config.yaml
norm_place: "pre"
extras: ["capped logits"]
init_std_down: 0.0
optimizer: "muon_variant"
lr_head: 0.00654
train_tokens: 160300000
Each number is 200 + 40 x the weight over its row's rms, rounded and kept within 0 to 999. Layers, rows and columns count from 0. The size before them is the row's rms in percent of the matrix's.

# layer 2 MLP down (transposed), 768x192, rms 0.247, rows 656-689, columns 0-47
104,210,155,183,210,189,158,247,221,245,155,161,140,198,202,197,141,161,226,199,134,169,174,188,168,139,203,183,152,175,263,167,179,214,260,192,275,189,262,210,196,97,204,264,161,235,174,242,173
109,220,153,186,220,158,220,129,158,145,256,186,257,181,200,183,146,204,214,151,306,242,170,187,304,128,152,161,123,173,272,259,212,238,215,220,163,160,186,204,198,277,197,192,214,227,233,178,187
104,273,207,250,175,172,256,148,212,227,210,224,141,183,106,185,171,281,122,178,185,170,172,159,165,202,238,179,246,200,185,159,121,117,213,206,198,240,236,226,230,235,189,191,161,163,179,209,178
089,162,179,272,185,202,131,175,147,229,252,203,226,263,179,193,222,201,172,148,259,181,227,255,243,250,214,186,159,202,149,195,232,217,221,183,206,193,216,199,227,236,169,218,202,218,250,233,228
083,160,208,199,230,234,197,177,249,204,226,263,167,222,153,184,216,221,174,198,226,116,242,240,210,143,212,182,240,141,174,134,189,182,243,184,256,146,221,206,252,181,197,244,188,240,196,231,187
102,205,160,276,108,212,249,190,235,179,212,208,149,218,161,144,163,220,188,212,202,182,161,215,158,223,167,180,211,208,169,241,226,192,218,228,145,194,158,288,204,156,186,179,261,188,190,166,181
106,155,246,164,206,271,121,229,160,206,228,248,165,207,214,249,233,201,283,205,223,193,177,182,167,196,244,199,216,247,197,231,172,226,253,189,214,169,202,128,239,175,234,241,218,241,196,225,217
111,152,215,230,266,306,216,201,153,206,183,251,197,200,209,157,236,175,251,210,166,194,156,163,176,185,238,205,212,253,164,239,235,195,163,218,217,195,216,136,236,229,200,250,154,135,167,230,172
106,190,203,150,273,182,180,243,185,204,265,183,169,224,210,163,237,147,202,213,152,216,227,181,117,205,150,172,150,215,231,124,225,203,228,217,184,146,235,255,217,168,204,238,281,166,154,162,220
105,214,214,163,221,203,119,227,201,216,190,156,211,243,251,236,196,201,201,184,147,173,208,267,193,196,175,209,168,223,166,82,163,223,182,225,220,195,262,133,179,161,128,231,176,281,244,198,183
118,239,216,188,163,168,192,267,174,181,222,203,171,152,194,174,197,203,137,174,281,133,221,154,202,169,210,137,180,166,186,198,161,194,161,198,203,110,200,223,291,208,260,206,100,155,155,217,256
095,230,210,126,315,155,219,180,170,206,210,194,102,74,209,240,200,183,213,187,267,243,249,160,295,226,206,226,215,173,213,237,164,187,250,170,202,144,239,204,221,208,186,190,193,200,127,280,165
103,174,242,239,245,276,223,193,196,170,262,178,184,151,196,200,142,191,130,143,168,185,141,199,279,214,231,134,290,104,244,220,199,229,247,212,192,139,209,200,180,162,237,243,196,226,143,244,153
092,151,217,164,160,138,221,169,227,141,238,173,203,144,208,144,193,231,141,177,163,184,177,241,212,215,180,123,129,150,213,247,186,219,241,173,244,156,257,181,141,131,238,224,187,170,199,214,244
087,224,124,225,264,227,240,204,143,197,271,227,174,213,194,146,202,214,201,225,187,206,203,218,223,172,256,189,152,242,223,208,198,210,161,229,270,154,181,188,190,148,181,229,256,193,252,235,103
100,181,163,219,235,261,266,113,125,230,132,189,244,225,228,180,176,147,101,180,212,257,171,206,204,243,148,225,181,120,253,195,181,316,216,188,151,252,216,168,214,192,190,211,235,178,219,172,182
100,230,177,213,231,245,155,230,156,202,184,159,168,333,188,206,199,168,165,190,167,193,161,178,224,188,219,146,233,235,215,170,249,160,265,200,190,177,190,142,157,167,172,211,238,193,151,218,136
082,155,160,208,138,207,212,118,187,170,224,169,268,212,237,190,224,189,197,131,134,190,232,175,160,272,299,161,202,178,266,178,189,294,218,176,215,160,216,172,249,188,166,259,215,242,127,234,150
116,148,225,208,199,253,212,293,223,207,257,190,149,264,235,195,254,158,197,239,299,211,178,190,196,223,244,131,191,234,224,169,227,217,168,233,202,190,228,111,206,188,175,198,194,229,207,263,264
108,184,277,227,205,193,163,171,196,236,218,261,217,148,217,207,201,212,213,205,262,194,187,220,250,171,229,167,321,220,189,184,269,200,210,198,195,200,190,180,170,153,141,231,206,192,220,185,235
023,188,231,171,245,174,164,195,211,181,197,212,207,147,198,237,261,255,215,302,161,221,253,226,250,215,166,213,168,232,233,146,174,253,243,225,288,159,269,208,250,162,168,222,179,244,225,208,181
097,142,186,200,246,203,147,210,253,202,226,192,122,247,257,147,267,126,188,211,220,140,204,198,216,189,234,248,123,180,162,182,270,184,238,173,207,182,189,165,281,217,132,256,237,180,211,241,199
085,188,150,215,197,236,251,193,226,221,225,205,205,175,253,144,251,246,243,169,200,135,183,153,174,183,226,230,195,192,179,259,195,180,246,144,154,168,228,200,104,159,268,218,162,235,217,217,218
038,209,221,296,228,174,151,231,183,219,146,188,161,259,228,220,254,147,210,167,166,143,205,139,177,111,240,205,162,176,211,210,229,226,246,248,199,237,174,171,232,209,204,167,136,195,227,172,189
112,188,191,207,194,115,208,205,240,169,231,240,181,190,200,197,229,169,139,147,191,239,211,225,277,199,210,269,269,172,211,171,233,215,187,217,53,205,206,220,203,205,270,170,229,217,216,228,269
082,161,185,251,188,227,200,151,223,185,180,248,190,120,225,158,223,118,180,214,195,131,156,167,181,251,200,129,193,209,255,200,193,216,201,94,211,210,247,191,210,168,223,227,129,258,172,216,214
105,179,223,262,231,183,149,233,163,234,176,148,203,276,162,98,174,157,197,168,182,183,217,109,195,158,273,187,125,223,170,262,188,202,266,281,184,193,245,232,171,254,249,201,119,250,175,265,257
086,190,282,181,211,170,168,244,191,172,246,175,169,232,187,272,176,265,145,210,254,180,218,220,195,180,182,158,145,201,174,191,181,78,256,252,189,156,213,111,210,220,170,195,227,256,198,187,144
040,233,102,211,215,153,216,174,256,138,235,145,130,151,175,250,240,212,224,184,247,182,147,204,248,199,215,190,163,284,195,262,218,166,235,220,200,263,190,219,224,200,166,227,292,188,169,222,215
093,150,160,260,231,233,147,201,183,164,204,226,186,131,221,204,176,209,232,286,234,129,176,205,242,183,203,193,153,209,156,242,186,195,185,157,256,154,119,145,192,135,194,255,197,196,269,226,133
114,204,163,195,285,237,182,199,234,138,274,167,117,157,251,204,252,162,89,192,208,198,156,196,273,181,142,138,194,199,259,226,257,166,158,178,160,211,213,189,267,150,202,197,211,306,233,274,171
104,206,174,229,237,180,187,248,199,145,235,233,147,194,189,144,173,218,133,239,229,141,230,223,186,147,140,229,217,204,198,234,239,163,197,184,203,215,180,245,190,127,238,218,202,198,175,241,257
023,172,161,211,227,214,168,182,262,195,195,150,193,213,190,211,191,94,200,190,226,132,261,184,221,182,173,279,218,176,214,144,230,189,205,274,268,253,224,215,208,189,177,183,207,252,262,210,231
100,144,205,219,258,249,217,89,149,218,265,216,234,185,284,221,222,213,231,137,256,283,154,210,171,206,196,293,271,187,229,210,132,210,151,216,197,212,164,161,239,190,244,266,240,215,225,193,168
# layer 2 MLP up, 768x192, rms 0.167, rows 657-690, columns 0-47
107,252,197,182,167,164,249,242,235,250,238,192,219,214,198,201,218,169,222,137,223,265,139,110,151,201,223,177,220,161,185,236,186,212,233,191,196,225,102,233,215,190,176,181,157,171,172,240,198
101,194,186,151,242,157,260,125,186,182,213,156,198,227,159,240,157,167,252,241,221,221,202,225,213,163,152,195,195,236,153,208,209,193,255,202,204,184,229,240,161,180,222,230,199,268,204,229,226
086,253,212,124,179,236,260,179,246,199,178,198,217,180,215,244,244,208,221,189,190,174,263,127,250,295,234,250,228,215,195,183,181,235,137,211,209,179,221,220,156,178,134,221,184,194,182,248,233
090,220,178,190,211,217,138,181,147,187,184,204,213,235,164,273,163,183,235,194,277,192,119,234,159,189,175,118,272,207,256,266,222,159,259,196,302,229,202,146,272,178,41,195,216,113,151,201,183
098,194,230,198,255,112,148,182,162,217,169,149,221,175,147,228,207,235,235,252,269,176,118,129,185,193,84,271,153,191,205,224,122,212,179,257,198,237,181,173,212,258,128,231,185,237,188,252,177
111,155,197,205,66,169,196,230,227,214,203,194,207,209,223,228,235,181,197,140,245,178,167,173,156,171,248,175,168,195,177,182,174,261,129,180,250,165,53,256,243,190,211,195,232,160,245,132,217
115,171,179,198,221,229,268,133,155,217,138,240,186,207,187,218,251,269,168,206,150,162,169,122,193,254,167,187,212,243,250,254,215,176,184,237,155,191,253,240,242,224,226,228,230,116,180,269,121
106,181,202,187,184,282,199,189,190,179,209,227,245,160,193,277,164,194,166,183,160,191,205,240,206,188,237,210,193,202,160,206,271,246,216,194,251,208,238,318,183,155,184,191,172,216,187,141,214
101,201,154,200,168,189,211,241,198,222,151,205,196,234,182,221,134,245,239,256,184,232,218,187,231,180,125,228,250,195,193,203,160,117,140,125,178,186,226,163,189,194,177,184,259,202,173,77,243
118,183,229,163,213,170,214,231,200,203,219,187,168,218,251,196,176,221,228,168,287,203,183,218,67,192,242,187,235,147,172,268,159,162,242,182,213,215,161,217,287,101,235,172,169,183,186,151,227
150,195,242,147,271,175,199,229,180,99,226,195,185,233,247,211,257,247,141,284,167,247,119,242,260,208,170,157,199,234,138,138,226,180,200,225,248,150,211,212,194,204,144,182,236,193,212,173,191
107,134,295,246,143,174,199,240,197,246,173,217,189,250,197,180,195,136,208,221,245,195,246,237,214,138,170,151,135,203,223,137,200,210,170,161,179,296,184,209,130,215,181,174,117,161,183,183,218
092,214,229,230,178,193,147,153,161,189,184,180,148,162,237,136,206,125,228,246,180,154,225,227,208,209,196,183,210,148,226,262,178,185,221,162,234,208,221,174,127,177,158,55,165,175,212,208,199
094,182,203,271,188,206,216,127,239,209,188,177,238,240,250,199,137,217,197,236,205,197,185,202,262,204,157,293,189,122,204,240,248,196,146,187,188,164,225,154,182,255,199,117,218,195,142,223,255
093,219,174,169,233,232,132,165,238,257,185,150,209,207,220,146,189,163,208,209,225,202,110,215,241,205,236,184,174,212,207,240,218,139,238,178,179,248,202,244,239,199,232,183,207,203,198,183,244
096,209,178,163,218,230,157,214,249,89,228,238,202,196,136,107,206,137,169,211,219,240,238,203,206,239,241,197,168,149,111,237,202,193,170,234,208,165,211,254,161,184,245,232,226,209,234,184,272
098,188,217,272,204,118,179,191,244,191,176,233,211,171,217,240,208,170,217,270,173,212,140,242,206,177,282,131,182,176,126,179,127,191,239,226,155,274,173,182,142,194,259,243,199,159,199,195,145
111,245,167,254,150,183,181,183,199,238,242,154,220,180,190,93,205,280,225,271,180,204,169,149,142,176,238,250,200,109,177,166,239,206,157,177,173,277,156,234,185,154,262,238,225,150,153,193,195
091,253,209,141,163,121,227,218,71,198,82,240,229,179,142,226,171,264,175,208,241,192,145,222,170,213,174,229,198,182,224,208,189,178,261,205,225,185,130,260,280,203,233,228,208,219,203,164,241
026,226,177,247,196,223,151,205,190,177,221,167,189,212,192,226,218,260,211,175,122,208,197,181,167,214,206,261,198,255,222,174,261,223,197,193,235,316,173,193,205,243,192,166,208,227,346,109,175
096,165,202,164,240,226,220,139,190,191,239,139,154,176,170,220,260,124,157,209,170,160,208,131,165,156,279,181,224,205,155,250,180,211,179,183,155,188,149,217,245,154,210,184,83,248,207,230,151
097,238,226,189,244,197,161,208,222,108,212,148,171,185,171,115,249,267,229,214,154,245,247,262,253,230,208,194,185,173,283,226,168,228,126,218,225,212,163,204,269,203,225,214,178,138,200,207,261
039,197,126,167,226,237,153,212,158,215,243,171,233,200,186,117,173,123,161,209,225,300,215,251,104,195,209,202,206,223,193,217,261,203,274,100,198,255,291,248,142,226,127,195,211,209,270,158,74
100,203,168,243,222,184,185,185,217,117,205,219,231,160,202,190,168,175,171,152,238,178,144,209,215,125,103,232,223,174,222,193,206,230,248,232,202,213,172,190,191,189,234,177,200,206,237,268,208
100,190,171,226,124,245,184,188,179,198,214,274,207,186,203,162,211,310,210,227,163,178,162,198,174,232,237,206,267,248,224,200,225,195,121,210,152,145,220,321,158,199,204,226,295,231,157,164,146
108,214,203,142,131,163,196,209,217,192,249,205,239,189,246,197,183,179,162,184,282,212,145,141,102,139,226,203,194,182,205,242,196,230,167,173,184,275,247,146,126,194,284,177,217,164,237,167,203
088,246,156,242,188,269,222,180,221,145,193,171,258,162,272,157,137,282,205,214,254,167,235,245,156,157,260,158,197,164,177,262,206,163,258,237,176,191,86,186,213,232,168,191,155,200,180,211,219
037,186,216,223,166,228,195,200,118,195,140,207,229,244,154,239,236,268,130,188,23,268,161,237,133,170,157,229,269,266,245,233,270,198,239,194,264,252,260,169,218,171,255,233,193,211,232,226,222
087,216,201,173,213,215,190,206,193,200,186,237,149,235,233,208,204,270,190,212,219,198,211,233,213,232,95,265,180,227,127,274,209,153,219,192,190,287,208,187,211,205,202,254,189,181,141,178,212
107,159,119,208,156,194,241,176,208,175,221,165,179,240,226,241,227,180,181,230,256,122,253,237,190,142,226,201,223,259,252,206,194,219,205,169,231,202,119,217,229,185,171,213,277,238,195,269,182
099,183,196,169,167,221,208,185,186,97,250,217,172,157,207,243,265,311,189,200,225,214,155,201,201,210,217,226,231,166,225,150,127,233,137,135,183,196,197,196,236,251,215,191,159,141,186,209,171
022,167,209,261,100,214,228,239,208,242,116,208,219,281,176,216,206,270,174,216,147,226,165,287,182,217,202,210,152,196,237,172,250,181,256,202,194,199,238,230,224,262,183,261,109,274,158,136,238
097,173,191,172,245,235,180,174,220,167,264,193,152,177,217,128,188,253,169,196,185,235,191,194,186,204,201,162,217,82,210,209,156,174,174,135,193,235,206,194,180,182,243,57,281,216,243,151,211
099,230,144,214,189,149,224,191,221,235,239,249,184,225,237,93,233,226,195,195,172,217,204,140,238,203,232,139,232,191,274,211,187,252,187,178,193,318,189,271,227,247,177,186,210,195,184,254,150